{
  "vocab_size": 32000,
  "positions": "rope",
  "optimizer": "adamw",
  "lr": 0.000672
}
Each number is 500 + 25 x the weight over its row's rms, rounded and kept within 0 to 999. Layers, rows and columns count from 0. Numbers have three digits each. The size before them is the row's rms in percent of the matrix's.

# layer 3 MLP down, 768x2048, rms 0.0244, rows 507-615, columns 640-767
095:515526490458490496518475541484536498490466477513520503512502529498504506518522524483478470545494501508509483464480498488508496502530514454451458481535544519497486527486494497459483541532500471496505457477523503525499496513500504442532508526503507477467446494513544451507476521457517503550484462535482482515513531498502523512521492482563511477512507474522534521465516518487471451520515
097:461495526490523526518493506518500510505541509499522498488505548468513481485481524494532479492485494529493510485497508498515494489471494500451527502529490504477472481492531531502527547440487499484515511483499513461508520494502527531500482487515499522471470474517513492479460466534566527543427543484480475510461493455517483523525485493525520513522521509501460551519499471478480463490500
096:457492460550520529546500538475486477506513483489484541406519488495502549485523515547537492477526473476553531490503492536507510484522529477535508503520509517511510501517460515512450500484488482527504520482475492531490483503473461518487512486462475473521508455495517502470533472465468506495493512517502513486504545493465513503514527505482491498549482485542511476512517500488488478422472
099:488524491519526525499501461484521510492525524509490506524508505447515511502509522490527500492519499481518488501510465474496552476511470501512504483501524483495485480523519519501525499503422531488444476495496520507528496474506490516520490467527491497490499459536509515500496479513502498518501477517480525519479518537479502469546482442512495534504507493529495480514478497530505534482473
100:492498487487476539483494517527456486479468510473462496454478452488527526532489499502515493508501489490522533487516518509495477497535463496515533506492475510476509495528459512499492497508502510516511506504493505535475487531483513502471515523492526492516528514507470488467474510463502524513489465520521482505522503532463525508476498442526540534470509498478503517515471489465479474529501
098:509469492489520443513497531533500508492473525478485477506521501511497482458539460483521499531528484549528496525517507469468478483489498539482500490511504577521539523490523475495498507476533500464489502529521460505486481497508538506496517499494554530486475514504488492514481559481516470463492496502481513479439496499521490497529541470564524493504443498493482506499539551488492528544505
099:516459494476495463513503500499496497500510485493509510483487497478525479513521531525510494507524482479502513509485471509522497534483462498541540523490519513524495502509497464459501483552482518523473519521517493490512465556462497477510509475508498541477476493477528500529481498455489494426474492485493512531461513516537507510501525482499460526472508484527467506451543488490450494519513
097:533439412480502483494443479517520509486493492507497509518459492522498466483465525490528488514460500507496515488511510496528496467486466516473513491520489519513471499540508463475493511534499481521492515495516481502483518530497504474529483551489426483531484499486502474491467477474501472470530514497480513496518538422506513494545501533494510532512468482462508483476509459464453468526517
096:442482498500503524498550493467495513504510510482454464467464528521499534541505508472513551533487482508437511515497491475516531508521499495527491496544496446503514519491507514460513499521478526512471544496460519493475441473482476507476519511503449498511527563481489524485483521486479475466503477502537510509493473515510506472500512483539492504469486480524499471497499504512452511486485
093:483475536490496508511509504484444482498509556510509530546519479455514490523506502495540463523491497477494478503470513510541526520442521530455499534503472475500527466538509517518494527500522513441455486545516533468495524503518457484566489507484506483538475470503494501499537508511479456477506500507513485517481486510492490484531519512529493509497488457526520509538494522523489510539463
093:537530550497492474475494521439475495490515484510509518525501496516507497503496506580518491521512505458531536494542493509442494516500464471504521522502484493525539524505516513503494443510503464480511478469518506493483491456529496502457543459517525459520460484471511478494488482492520528494485509517513516440520513513522536485475471461479537506512490480506526465517468475491537478490514
100:492523481481489503515510504501482486484514500453504463461495523539522436517561476501487494510506528517461498541516554483527518488482510510534524498503482486473530511482508533457503508501525502501468483506509507523497495492504492514511498488510534545521471528461494480526519512516521508512521516508506531515519529499465487527508523554538545517533486524489531470484471512514522503480567
101:498488530495486499520520496523469494467517525483549503513503482465495489478494501508500541550505521536508504524494474469506527466484490463504464539506456545498461492518495493479482540501497515514512510508531450479474471539550475458504533483510482444496514494463446535522494481500504504495531505541480520470482459482526506497508516481485492493483506483535521512404495509486528519490499
100:511503551513513490473498482513467520495530534493496466535502454497507547486519534493535500458485528494537494492505511517507499535523499504497512521496514509539470506513501466489513503474502493520486494505492456494524472487516492571496492504446525496463511504484474492482483449509504488520490513501502490504508505527569500470476504523538480530481543499433457466511479521486521462502466
099:495476517482471489481475480475479464508508500500474565475475500438480473448508532486473507528509502487533501507505525478499506503485492521500517517530498458494498546512502490468496503475522523525534498471507475472485507515504530484473524511476487501481499482496506482469506490489484512504513500479497526494509511502523504483461438494533544507518507478499476505496491509492499546539510
097:502496484567474507481502487513504496495478505518491488528501536518551492489483485514459510511517519496507506542501520521489498540515550504506509478467468492523530482468518497459505483493504485511492513512447502477525495498498504512475487504558526450514483505476492450491498501482484487544510554530475452494514480502479488492524467521517498469542522477463542517501448486454497473521488
096:510474548498483439489488510506479431508495474465535512531557512512471504549483470461518503468498504518480501492575483508516511507516505564489516489512528445507535504479518520509534489483496534470492439525453511529505474464456495516496478493547508502503506495522504509480558489501513536489518495459508470488493481513483500507498470485507488455498506466528533550523491506521598493494518
095:477492493547501536523516477483501533530495510520482484464494473496473501509477509510496509509474515509482540504501478520473481499467532513491504487451474483485539473491475504501544501515485446526509471473514501465492503501480525403499525539489506485498477524516535480523525518541529503531490512513495501537496529501532534511553515536473520520515507476520455484491545473495466477505524
103:517471529490486497537496486484519511510513492505519467493502496565506542474522474452519512526476502532463514508490490486524491514540520486477482507533490466503514519497503494540522486516500515488477510492556493489498505455511484521483535466498470506500502467511492544487529511477575483471494503530511570491479469486481506502559525494540488507487491489521471520452492541522483553529474
098:493522484477479472502508475508521535512470472428505528518499512516473501468519482484509499465542515529481486525486522514483522489521544501494482499511522510490472505495487502440492510531482509474504495509484484541523532522526450501465503505527460530442508496494487510504485459515478565487502447499472487440488484502460502502491483544490517492545485499526487507485489468545500515537474
095:516482522489536539493501482502500519487564528549495527474540523485490480524498508530535513487515525535493501508525523518500483515473478550439527498506516502495480525519503478523518480533495478523481482506511447513480492447530449472536484477482515535515495555491513522548509486505457478513472504466496524546539534490503537494521527494483533504495487534460482475526483486492494491481505
094:524490510460476508500455488491492517519446531503543503490506507510507521512470517439530479545472496493495520483494563489488496481515489543545492575504452510509458460520472468533510457530554524475493466541499499492491583474487522497509483522526522488484494529512525458502477547512533479473494513505487500463509515458483489508482503549453487529452483558527495513509500567497496483485510
092:512523477562489542521483481469514518495508514463519525489475512482508500474481473490515530504491487505531501521464484502467505493495483528506518511483517476551489463479462486534506525470496480486477481446512492473476486522522529486517521487512491516521496507460511495494466494502505491487450547520488493502539528476513483516469495526504493509474495444485471481492535523473498502426485
098:484513476512540532512485501475509525548490527521445499474479529501493541489501499483486460507432500494509476525499494554507513503508523487516449511505473499506502485482488519561516506458498496488491483508475495484539495475535506488505492478472521513496507499489517490530483474493572485495503479461526527469520485514490528531521505477476534511510499475517463517524505519512477482515559
097:509524505488498486497471537499501512492519494475502479513473468504454516477511525484552519526495486457494484517534558489523487529509487507509492540456487525508487478504472518536546500451509518475466479511526552503493489491500539535500500521480482506501478521510533485470535432500560490467486505494508532462518523519493503520472517521507515530525477462487496485502487473488515483510502
099:478504497435496501502464476531461481476528513531508478500440535484496490505514511525546515528484525473529505489458523512523488497494487484506429540518472468483528495538526521523447458560519495504534480475536476568544532474513475497522499497531511539501487463479561495499496523544484524482502495524490498480482515516519536494475493496500467505518501487526505415522492459498466510501507
098:552477513477453508551491490479500503474482522470502538528502504525489496516486480474502486486447537522500466510495522511453533492546509535512478503478507474497523536495488515507536485488459521501494519544535495461509504466436503471525510511483520462521483509478448487401517516492520505502514481529504501519505475490488523516547520545465534469480483545545532516511495481511516576471494
102:457520498469505503460516469493542544515486493524485492508504520514434465519446501537500497478525546488495484538481505507497472476477539461459501475500490467507518478488485516521496451469532519456506496471503493585472447495478465503539487515504477483498494489470504500478535496483500553566481538473492542477508510476498507489493529463493501463483466440422495473518497499476475497491510
100:455492500491485488468468497525467453445506538536474471472506446542498475552508493512513472521519456501501494483466504509515507511503514533460535512566542474487488478517520500507460512528515463513498482500493487468500522474499470563451475480525474546487526552472523471545491454531487481497501521488527525496489537536517476486517522529493520516475477480479526469499508510505467534463509
095:516499498497547479487519493530488517482462514508470511482542474489534456499461481515486504470494519540502462546480531482521520497487516505515477473470484552511525498486554525522500488535483484534488505509536531517466489508511512487487520520517492512473501493511479505515486513522492475490486471492520460471498466492519457503499491526492498492489535472454495535532471488504501509501545
096:528462502469514477504522536462477496525521505477537505491491504509496537451475473461509484479505494503499492488496512532460505494454481515499542497542453506535493497532501494502506450510486512501539496481512501467479530484540512507507448467511530481475498478535505441516524503498507504519509518497531482489490499510500487522466469466541468503461479469518481449528504473491482523541532
106:502518521466472501495497489518478511529488503492467524513501512555519515505485532557525474518529478532568493520525485524486486498469488484536530532490524502534493476498475504488497535479490492509533500492467478503529417497486490470482489537463520555493484480502444481510494481538516490513519542532473510541523481491501527498496480483497483524501511475520487493515495525481466490516473
094:482482453528513480487518562496493504515496540511530486500439501483492498481540494464502492499494486509504493508526530484515507499508499509497459482482488501464484535505480504498504478536516489472513524479500533514488473532507455518480484491524516500522503442536508502445512468507451536511467532545504492467498504466487501529507503482511474498471507533449486442478504548522457505511508
103:500504512501507516496470477522465510482510443470533508483456524541462475528490550475505497558525457473523503503454468458490481521495499481495502508489498476474526488479496536448502498481467513496519554437500494498509484509478476514506472545479500496520487536481479516485507481498549492500490513489500519491483517521461522485524567520512525447529500484478505494487474490471473474529533
095:506462484507554471506524529486495514494482458471478497480488486485467499530512491501508453494494507512492479496529495505516497475495489519494504478474521518503469487552487495526459480536511522528481527501532498470498495510479521465522468458512499496494533502510539461470502494470474474559504468514509506557558479485496493518512496495492528488510541452490498470515526519495507536487490
109:477494491553526524521484522529509500535495464471539510522491524501470512512517486508511511484534464506518438491481466535478542510500497489444495479515526519496553465511468482507503507499456472514469489470504539510537471500493536489506475497458528511500490557499467490496465489505488509504519489492509531534487497493558534482482491508452532459507540469462480521490486454528491472516510
104:525482463511530531508497495455541486504485531491513536492502514468551502502481455555486491509510520484512493483503520436515534481553478503497463491488503504478474531528510527529466495501477503480492496531517531499548520517530512459538511489534498522511539499486469518487517512492469502532459533523475486489489562491495494523493536486504510487548482530559500488485526499478469528467510
103:523567518493504497548531486492523554524486532480455513520522483479454493500512537511492496483535533510440542541545469511506499541483511485514471446474525516517526486489478458516513463519483537463516528519524477522507432529516550556485511490539466535501474486474505501528502537572544501500493486562496546521502456528454465472506476545453486523521515494487508505500510476492461490507507
096:460523500491502511492479509529512506552472443494497492515455504470495444490503564510483497507519513516473523547504482488491528525513497479515458532523483527532508449483523431519474498461440483481529497470512526499482543493534514525472500561505488498544573519492469481481516474522501542484546490497469487445526514504469551494481480482505541477555545474450513494502492493502548521492479
096:495530581544476503487483491497517482501509476512508532508532510498464492540485472506509484502490470480539518498495488505558510465515490548498494528469450509535501494477535475535509515499445514508521516524470501517514488541531502476502534484524503433551520499501482500513490488443509524512520460511499517544495520511493533476478485460457484519514485550501507501499450519502531542483527
137:468488466499461515480494478480485473490542545480486482467523528520516489538513494432510504500488502517518520560491500476490487521507526482510452504541493478507471456470537515524492528503511553467532474506513516509496532523544485523441484461552453478515516516517501534504544469492490542479495488555523503502512534527516530454496509523502461461526519492480450429479541569479491526505502
091:489515488491510462517468509456487524477476497466512502489456507518509512466507527542469474519479487479567508465540484529447501496466467459485468483522519545510513472529463523458496459496512488482548477471522487505523501519514541546487490484501529494519499522494455531505487454507505501503472536531478497471493467516528499458469459532467536524501497538490494502513505472483510448548490
103:531503519514474492484491511490516506532505472544474493493524507479498502499493528493517495493478505538528456491517589520478470476475483460538480479583504509487481486537505522492519492546526515516518496497470506474492487504496476478464527501517484474515509537508501500483509495458499476490505459477522463457496554531472510498514468476504479529535484473478471477483487493497491492429536
100:518511554466488509508455521539507502492515519498480494514504494490475476502523512490481453512523488527523487547479456489474527463497500485509519487496520511510489532457486489520458513492461520481466455494526547453528499514502512491519459526502500485499482502476517480465494478543453518528494514485446514475448460494515504513487510484491510507496503487455477453503477488487476514466505
097:524538501494459511479478490511539508504506479530503527477505492480500477472484512476551489461544545488519502490529464509447445544541487517458500532488470488532524517490487462486541478485491463480514510521492504467487528520524503496477523496489490523509507507455453496493482539490497484470458480523512497490514509514519469505484490546548543475482486530516536475483499475511466503457488
101:516483480515525482491486485509535522489505559520493495538512498514523502490530474492481463545507459441490493491512527552493544484499484534489533498493523481509461548471424460493505523497459490487507509542493484494492498521474491451481511495493517545526482487539532484485479496539513523586540520502488511501520486505489484507544538517502505482493552443499531503536497502498499514552483
102:454512450472503489493472507539544485497477528521464486491522498493519501487526459497495509549527483513493494496427546492512491501523492465505515498512488501474511518505484492513455521506468491473500553516485517509504490491460507503501494486488481473465477465519504508476474492470503527500551501476429478511504502476466488497489525496517501539515492482479507463478509521517525518502509
102:490516496492464518487514524535468535447519478515466522515511494498488524515533505487517522486520423483501508514520476513506520519442478434479513509460522445483495474520517521525538500474479523532534474449564530510501483504508520443517472493483526481483475497486544522514510518515494520500487521507523521513514461456475447489482477470523523491524513513524556519501487460514543476528517
095:541533455507532497486485496481487518503443518512517501513513491490458511505509481434502521499530533500527498504473540512531477524509516530479516491482437514462501502520522515501480484510516455535526474475454456470489489487477478491503512492516458487501492509484543476442520524491534500525479502478482476482506527525460523481445517517510519522456465505481481517504500506491497535501479
096:449463550533537501444540537494495442533511520506517482509470447474544513533511486515504506496480517478503511493443530483498513444479468513525435520468508503513547468525514515537495492548456468531518512511513520549492521524511508504511495485515505490534489474464460491490517478530481484504483502494496479500519499502487488495537490478505488499506486523500472480525504467469536502506541
099:460537491499487514465516498439502493527478513497518491511513531491527529485507538457525530483474486522492515520466487490492524472501524467519499529492484501502524470493539491557531528519529534490442531515506474525479494475471493475506477491494488480486528527489467518487537517508510473482520485474504525444490516518513501511494531466506529499523503493501484519483497458509505470496511
099:511497481495482505523499480493510489521500483498501459532472516552567517483466467540503507486536531457526498500527468521502526449467505495491509497489507500512481524515510510515510487548444452460489474513507565497494476465509520488494527496506497567518473487523488545505526532490463492520486520460512499469504484490506508482502508489532493508558514484503516518494458477537480500511506
101:476501505523550497530529476501494467564530510500481460506499551480531454479450518492526509443475500548521478506511485509491483518477498502509458452490443504547520457500511497486493483510540500517507464504471521550468501468471483488487503442506505460489534506527520501510478534533491463525495526486546497486525501471509504501476512449480496491471524501489523501466515480551483482512468
098:472456545536445493524490529505492494508493497510496482513496512425523524503535542491490495495496513518449540498470529505500519512500484492503528518536493464540480462511468526504558507502516512454476474500480495484479481499487510491510473557494547545485499509500503497501544503500562531507499487477529514478485499475428513495512472458431516535484499480491538488471464482526502492484512
095:471492469499536465428483491490490537483500478523547494542498465484510494523533487487542516494505531463512488529473470493456491460500507495465515470511507498492492513551494520475541515561507495508481502521542501554438485492522493502534486482474506438485506508539513502494510519497462506472532499517521540522512500511508500475507523489516486468517460502475473528498533494448468500498483
100:576492533531492505502504541450501508524443521535465522501445512510482539509508496503536524507529499542468495480497516525511490522488529462485497476493499493476510551515524537489495454500465451457513547494503489496508515544502511515501510437482495522526501503546484521535494530485515543508487496508496504512538512469523502498475457516478481425491483478514478507506492496490473498481503
099:490513480502446489515492507497456484525487565498506541514496487473521551503463486492512505504482476479530477490484521507454510469541539504498491523506513499481506474520528521501451499494501523503485528478482475517529518533444509486532493531558558495498484493475485476565499502482526468473497484502465525526469503507486470511499503464443533523517501527488525504478506464521521484485533
104:491534494505519451490472513507499519473510485545492554492537474484521495511525489479516558480474523486510489504502498500530490513505479495492484480505516459522467439479501531511506481474425509498523454532513519512528498506499493507506511490475526506526501499504460505503532540488491464484486499500493496487543465504493528524525539509484514480506559462474523495485513496495499503496541
093:505521502510477517481482457491535534516493479510486521520463491426476501514529477491477526514502484491551486478480519495475533478515514482540502534503507509507513483540484499518506502524495494487522494478508503497493517504482511491509483508530490451454496509540533494506489497532481548536506506456515514469537533407496505512526502491513472488483487501518523514528532488531490542462459
097:512514561534501514505552444473486496504552512513502499537530473535476476486478493521528543437510498490517506505469520486473504533472514488518543525527510510499534543510538461474464477524486523522505519469479483521494495515462483424510520489520508539537519478512551506540484491471490489512519497498470501504536486491478517502542544439522482513520530496490476540487504488505516498531440
097:496513452515518507489479486485510535520503471483503509501473508516497515543453454525503474530498458497466512496498476532489523500531454506444480477503514541527516506501535492542529508527494499517565513495427497505515485479538486502505485466496458510493522491471503524520482536499464493516509518515524543520490504511490487503478496484520486468506497523475544510537490540511501491472499
102:446463466500522493489479473523519496502476481470499469502503477467516438486538488501507522481457539536529494481506483468506498489493492490510521530441512510529499509502523498507497455504496492479535511524509478512457499514512481517493505499484495526487456503492471502451542504484500482430539478477497494497520436517524533496451498468504481467512486505487494493501502501497498541570483
100:506492492497481497486501527463496489516502462470536538523537531475495480537532473468507492503524512501541473480476453497501533517481490508495517510515486500487471538527557505463510525480515501515484507452503488480502485496512479534501502535520491546471504500534494479485523503496516492499506476479499503525452509508493497489466483502504524490509481506517522495533506494491461449527531
098:478495529467470487465480498545483540501499506510490492496466520495528504504533502511480473502521467511488522513500479521488496495502462472479508534469468501492473480502493488482525475512467536528484499507499522497536472532491459512474492518469493528503526504481470513514509490531533529533447533507523519477476493497545475488468529503495503499524506513428481474474524559488482521508531
097:507473516496518508547461498506505491529509521457565468440477478527511490442504511479476494480535500491493484507503510499460513502492486531494545511507494478503484516449462496528502537548507507491491499519500472462495492491511525533464485490506510473521481460460514519498510458454522478451483463536523445479505493535498507513510519490471499516489522511503471493493455493520456497521511
096:488508484524463497509514485541535478529500494525493456492501495551548513488486481516481502488503486502514506552535474477520504507508522496529491524466482532471510465508493507563498446519500515507525474489526523525489524481500481475514475555495493493538539500473489524510486470511507478462492550521499492550496507549521514530471499506496474460490494503552525510498484460496507509478527
102:520501498507530482530464518469491475499475492494514485483474460508474515508495510483480493456526522480500498509482501522500508522533504471498512518501497494467520506491526521497527525504521499508482505576498487528490537536525503523533479508518496509515459506495506513520495529479510520515517480530453462486527503500494500523536475535516523481501524526503505478483513500484507499485535
102:500477476505470498467509494470480523491526503483474506475511521487559498510502458510497494493496510502523475519485477469484481504484530472468487487490499498475494485488542541501488510555532520495504512516523496467514522472568481502510503503501501507481488522524519520498506527529493553483491478519479480469501517522550501491544507498492524504520542476508479487495491479492559504524477
092:540474494483500507506486526485523536503503496499471486505515476535511492496496492496471523466521483445495542480497533480499495502471522455474512480501498508468491515494512528510491500500480531539544535475486516549503491511509488502474486531497508520521528470565488531484547521513509496505457505526510487480516521484480470500533484497490514484479498480520520517510481501490455541461499
097:514496494497472528479490510493523493477525500495536455517476522485447543525478506519495496527468507526490502500507519521486544472495481466495510479527525510482492514524494497464485523531458499503477512515480474521476477494474516503479510472510483509448476503522471522469547498487501517522479441542510504505482522514467476507506527487481557532512474515487440495436488491491498539495528
149:500520550490513485505520540524505466449470495541495518512497478468462511478490506480489452499492454527533457463514498517525509503478478507502490512505488530501513543501489450497536482534502466514456453514507497488552516550477483492531480511512500481521452520474498462500486515515519464488518490484503526511504468543480501503468498515489529508500481446512538540483503470519513492539478
101:494526465563491494492467506542515492491493539498519500533432464473487481498548487481511509516511485519490502482481459486505527511469500480530517480500510498495488505521505512513470489515518485526498504500491532518504522466501511474523481477474451494499513467555509518475499514495465525462512506533484501539503463527463477522555511490518513512495481505491544525512473442478531479533466
095:477479513495476478470469504487526519464486487522480463510467517537526509493465522464504494468483505495555496486496491500497530462508502541515511472474449492455513506499465466493478494514523522482489516508534485486513510545506487469470522518469479532488496518473490508495463488506461509468541483505494490500499519494513482476481530500528445561470489520480525530512496479513504510526527
099:473495541525470534458542499482539517474521511530475500506545482422514508517520472498544485496481550517491506514481498488476518495514506549476497522461471490537510508512484491469493462524526522514516473499517520510483496509486517485476520447500510497482525478504525488506458516497503461511495527498488501530528489476497512496513476528498522509513488499519490487507467467463526492504538
099:487484498470482501476525467480462490502550528526520506505496530501496482471521531486525545522525491498519482484489478452501492525467484461505542452542533513499485446510484542463499500492486521469498496531534524501494519528518526480473510541476515486485523502521487533512453493498522498482540487524477516486510484466539516518543490497496523482536515499554474507541491514503458516540499
098:477462452476501492489503531501479482496497465468487499471512537452543465495517486501514472518502487500467554510499519506509467495498523521511452472499502473493450486505444505484467478476492519442457530509471479538504509501471487491513530556507480497504551510514548501500514538509502532494485517467492491509475511474542501529505463515507449449460511525508486504509530501493441466492534
098:513484486536514474542549503504553489485539507506500510507549491504540456475535494468571524495510528563478509500487503471460476485494493474498496489500531484508508498494505466502538520529495508487506489520515502472514472542496516531509453493529471504498475496511489515515473541479513495540483501500525495470507519486534480507488486495524497479507468480565496491441537487519499492515487
098:466505493477477512494544487515491489522496514499535537452516510494496526468512519500495477508513487511509497460536514537481482479482457513457483520533533520509476505495508505476519512507504506478512487516500521513505518524515503479456503506493489494475479541511506481541469533482505513476493474516451499514527480517522554503517484508484510516475491494557518489449518541497495490520494
101:504466491504490500501515475525464523466550559474479509528487502476524490466504503530515490529513481494501484529531492502474468503504478497494507473501510474520477472478500502526523469490533515503528441492530473498516484506512500525520504501515530505495485474484486494483492505477536459528521500510485489527468508515502515490537484486479477498516537492516520495501517480464482517535486
092:453513521494475504486518481492546472463486494492506483530478503523457499484548477485521515520576492480515505477512476475520499492513486529497488462510501489505488518449485480549505474507528560527534470504483486452478507488518505515464481540546515493536429534461472467483528456452502488461546488473504527536534492495493519480507487496467547492491466541500501516467520517504518498513506
103:466502509526478495537464573515486483512467523505509523490467446478497509479481459496494476488510518458480494478504519472441468497483487517478537533464519427526493495509487527493518486502506483485522498482561520492473478458467479477501495516457469535486497530516513473502478543524494496506461486507483500439448502491527506485481533495508482534499483465478539548537451545510531496523460
097:485530549514524513470517497479458544519480449516503509467507504486490539504460519507478496535533485467522476491509485499495516514486474494485529504531557520521475494492488522468511483531502487538501488516461517510533541515469515514496487502500510499516517516471466492541485486495502499495506446492513469489490476492469450529461493516513456515500533510485488545512472512513492493505476
093:494500476511493491510534532526512482526506508552465504496522531503505537503505477461461535484517482461503485497534519499495511484505518480498537438443536486464532499480492510490509530465481452500505544497518475475504543556509467513546483578495496419502471533527520506555523470477493533467491497510497505528506512506463536488511452467511509510476478488484528450523515466511512482518504
096:462488498484503497472529484496484511479491506526490480535473535493456466508527502530483479485452522535509479495498475510500509495542520540528504459446471495519529540501561508473477556511528507478525477498534496498510484512547488517476489501487495519493490526514477512433515518546496533397519520525478465502521497548512521507503470506553463518495481514501493521506488485504476470529494
101:491525509530486511475515506506522495503525521509512487512526478481515474522561549473535485459482500467457492484510547497465506528476545531507437541545510489521485495490491468498500543505480538427481497516462502509506544497484492508470536500471464496517505465472499482481485492492505485493487512497500541576495498466523504527450485524478475498515471499477486495517474554491493470549494
101:473494493497452530490480528503483479473523492523456480493518495485491501445465470494507506502503456534464463513479546535534476508512511489530452504551530543490512448485483470505531464517508483496533533488535489493470505509542483474528504513501537512482487515512505506530516501469505542516465493483492480519537564471522484480496517488516458503518530489520437482473540490490472530476490
100:506490547469516506514500529475507521469495515519478493496517505493505508463503494534513532504483535525421537512499500545539457461443490494577481488503491496538480520489466502505503497448506482494499526472530467445483461525515491525499489533504508469487518456474491474468538499500511542490513545493510506530518487484487491495516491493478527526481503497500549508504498480458522531476543
099:485444463493492482522512466480524495483496515510474514521520499458472415510489503534488507477509497486502503458537514477480502471513486529509533528522498485500520497503462460527531537491559492489494555522514551536497494509517507550565507487491470473482534534504521526495509510506506514552481509532522499507480492511474532500514516533528505506501480518510517505505479551458501424536485
101:491513523444507493453514506491502504534504514520512485529510546522515430514518496463552490505509481530497499442532460488493511577518489487494480516496488491488500498489530487485511446488507520474497453479477501559493482499481505521467476473483533508550523499495486514480484495501487446513485461509502515502495526533543485503488493504484501481477502494543455510440507470553494506498467
096:513537460497492484502526546547596491487521523510482489519504493484541468475484470540503512463454499489506544461499505498459487502499512536501468495527513498470446502507494497545468487494510523510468458471536564462472497539500471480483502540470511476450475487522538449493495547485517521497473524474515509535483519529467507509537523521491520488515496520471523526498527462470469511511522
102:546511496501459525466516477508508483497477490524500516487492528516481546491535530499501495505505502498495524499487502521525462476517501495513507544508544489529524511487513486517501488511449484522551514504459564495479503519515489485489507476517496487534501488508478491488486514472526527487517507490512508442483523509459476532478504490539474506499490509490512463490508521543518491460535
100:522451502495457482517499454482474522498534519498543531501497483492482539505509485490550507512505521487459571505456440548497463502497511477550520502557451530503535486482494522480518501489495508479498478496516477470482488510558504540500524464526514501535535501513498499521460479457454532491456509512448464510509469487512511476456551490495502518486481517453492505525486516489453504487545
094:455469531522445494458492501469448542490466487474510491549523484475482469515465526449432511507521537473448548496530491490511505478468525520513515500447480539508558558470496429448472557464485463479495546513483485517511482534488505493498464487447496507454523517486490461552505508479486516509541504504523509468484477478534483538462521476500545486466507523452515521451481495531501486530476
095:502527501514537502455492538509485512467493489514539521484519500465509480511473536435519473490502527517485514502506532489541496477519527509500531528522513483503495509488514511505495505500506516485492485514460509500481493476478496448511517548518485532528525515559512506513459521479475469472461512502520506469493510501522514541451535498493497457556458513516516519505485500514539495466500
098:493514493485529510487491498465500470508528434478508529454422479526480540517455478493474456487487548519515468490531461465498501481519504455541463505503503505546531468488512501482532477521457525475509531514508457480490481521510552530487492516480484517464487490540499505511479482512480520496519501519506431474474523512529517479509480506500478488544511575502453481545496466550453486493480
104:504474485522478482516530500515495492502524472547514457516485525519457509542518506481474550495486473487509519426521499525488454448475503504493470569545472468490490509490476517503463484521469508499477495456492476467492531488558500501510463478534464513472465518441524487511559495480498484485540446456492517493549475494491462514489474504463504489481512504462506471459509460499491450522568
103:511529512530475466509516477499497519490521503521530522483537528506525523503462500469530494523496478486497509470503551467481473529519517482469502483496536475499505510490532463483498478527524487507503496507469498491511459481479564473482476544496492509468483518475515487497532487516517541494483509470510480481518483530476515465509499509523505531501503510533514521470500514496503439480494
099:491538454510519488494467470480494513477505507512485465527502520512466503518477524546513501520479449504469505510483502502502510506517537467478471428499515572464509449512503507496483498481546487517529504514475528505488499545537502507458498465520477491482525539496512506500518526508548508512518498505515531474497510512497500558515506530533492495454569508457524480529502512480493558525527
101:471548502552501508519528490553473520507480481518518524472490525496529501510529463479494495491483470527531475502478508478517533495469502538522508469489480471499484486480506474482520543478514486486532496466514533507459490495473523520473441519518466465496449476482476468482510464500518474541463540488495546505519546446454460479476482551524491502476450492521521495509494509504486515466502
104:474533496513507506515501508489560477476496508491531517514506483570505492475535513572493514501510464485482509484514518515531513470503469555485508513488564460497504498515460501497522509453466482480503546477513522510516528489481506532490500463464512486532512471475521480492470525498535518471497512522476493470475511474508491512534507504493489513465495495470429491547510522473548525497540
095:478445481529518529524496522519486510516494539535529493486480498508541551480518498533542513474530494538522491466471462501521467512491505516481535486491501462444527471529510486466457518507488541506554485492464528498495464488438512512498528486450492511513502499500503507476510472465509453518487506490512494534503508499500509455502530518500554492474483448487522521466494504527488512521563
098:484484521517527536512510510561481456525515468517519495543543440531507507485534519540495493484537534507485518510461489504461487488545512513509432450493507486499480406527491490505495520491491498486523512511523516499514520474528491512533522477510462465495462529462606490523497472511504491489493529495486504530466470491460520502487470490462474505484480459503463496468525522434506532530526
098:500490505508515488489523482443540553521451518473457513524507508503479515488483476499482488468539495486491527515497484488504513501493519447480527488549472476507513526465518469503469513522516510490477483484439499504524532467493533502505548490512503483511517502501441505530504517477511519503490505467464430523467475535518476499528522521512470489515483484475490513527524500509527483515475
102:509466526532491462498542554504507494524497488517509461514533531482458523517509507478519489528470503495509474532492526516504495470502517453545494488519488507496499505474473492515498480519470515458482487492512458521473490565517517480525492541518501474518500494459503502526495503490500508498489543533550539497482531427450467509509513537486479530470557513483500495506502459533530468541498
095:495523479476480491487494532457505464508474482470523503502474549472479482499499497492502455542561473516528513479499524462496524451485522498506475496472480498531502487530480507511489481502538471538512506503507491496495468532495491498525464486542443514499544550480490461510521459537503486513523528511517515504477486493456509498466507546464478480503492484535478539501495495552507529503485
099:487494531518519460456473538515484521510500516523489490531513504485474476513458455483511511522521509438460515502531519509540512520504463496490502499492540441483491511462487468486478523483462516479494512487514460470505491511483508520490489431512504558539488530497499505490502491462519432537474503496476530487446489494515517505450525500505473465473519531486503546503528461491513515469521
101:483493513529525493532494440510553500486552500502479469466510501502532479512504489506501513495503529527503502482470470482461478479517462516512516508498509497520503447510471478481470491517482545528484530495523468511517519498481472553483534449464479533473513499527459503469507480501493482456499491522512479496461451463501502553495481484514524531478469510531469481543475492480500529452537
104:484541498503499503514517477457459579471504502521464513515539463506491500478544507504511527508486541448506520543497486519471462544532511530539511465512477500533482472503505460477558489471518508478501475485572520517494530497511473469510502487422542474515541488481509501490492494470510497485464553515470471507517437483496501483458516480428520499478510500500502499450519486482533495549535
106:508490467512542529483509459512506500500494507465518519494524483503472493563534513467477515476512524454526515525498476505511483504487538491488525496518502494487481527494477517501500480525485529540531488532500483507492463512515499495487499517506510483478459477506492528477492519489484500529502482590498480501491523495487513469539527476493504512446492508501507469517479525492527499505506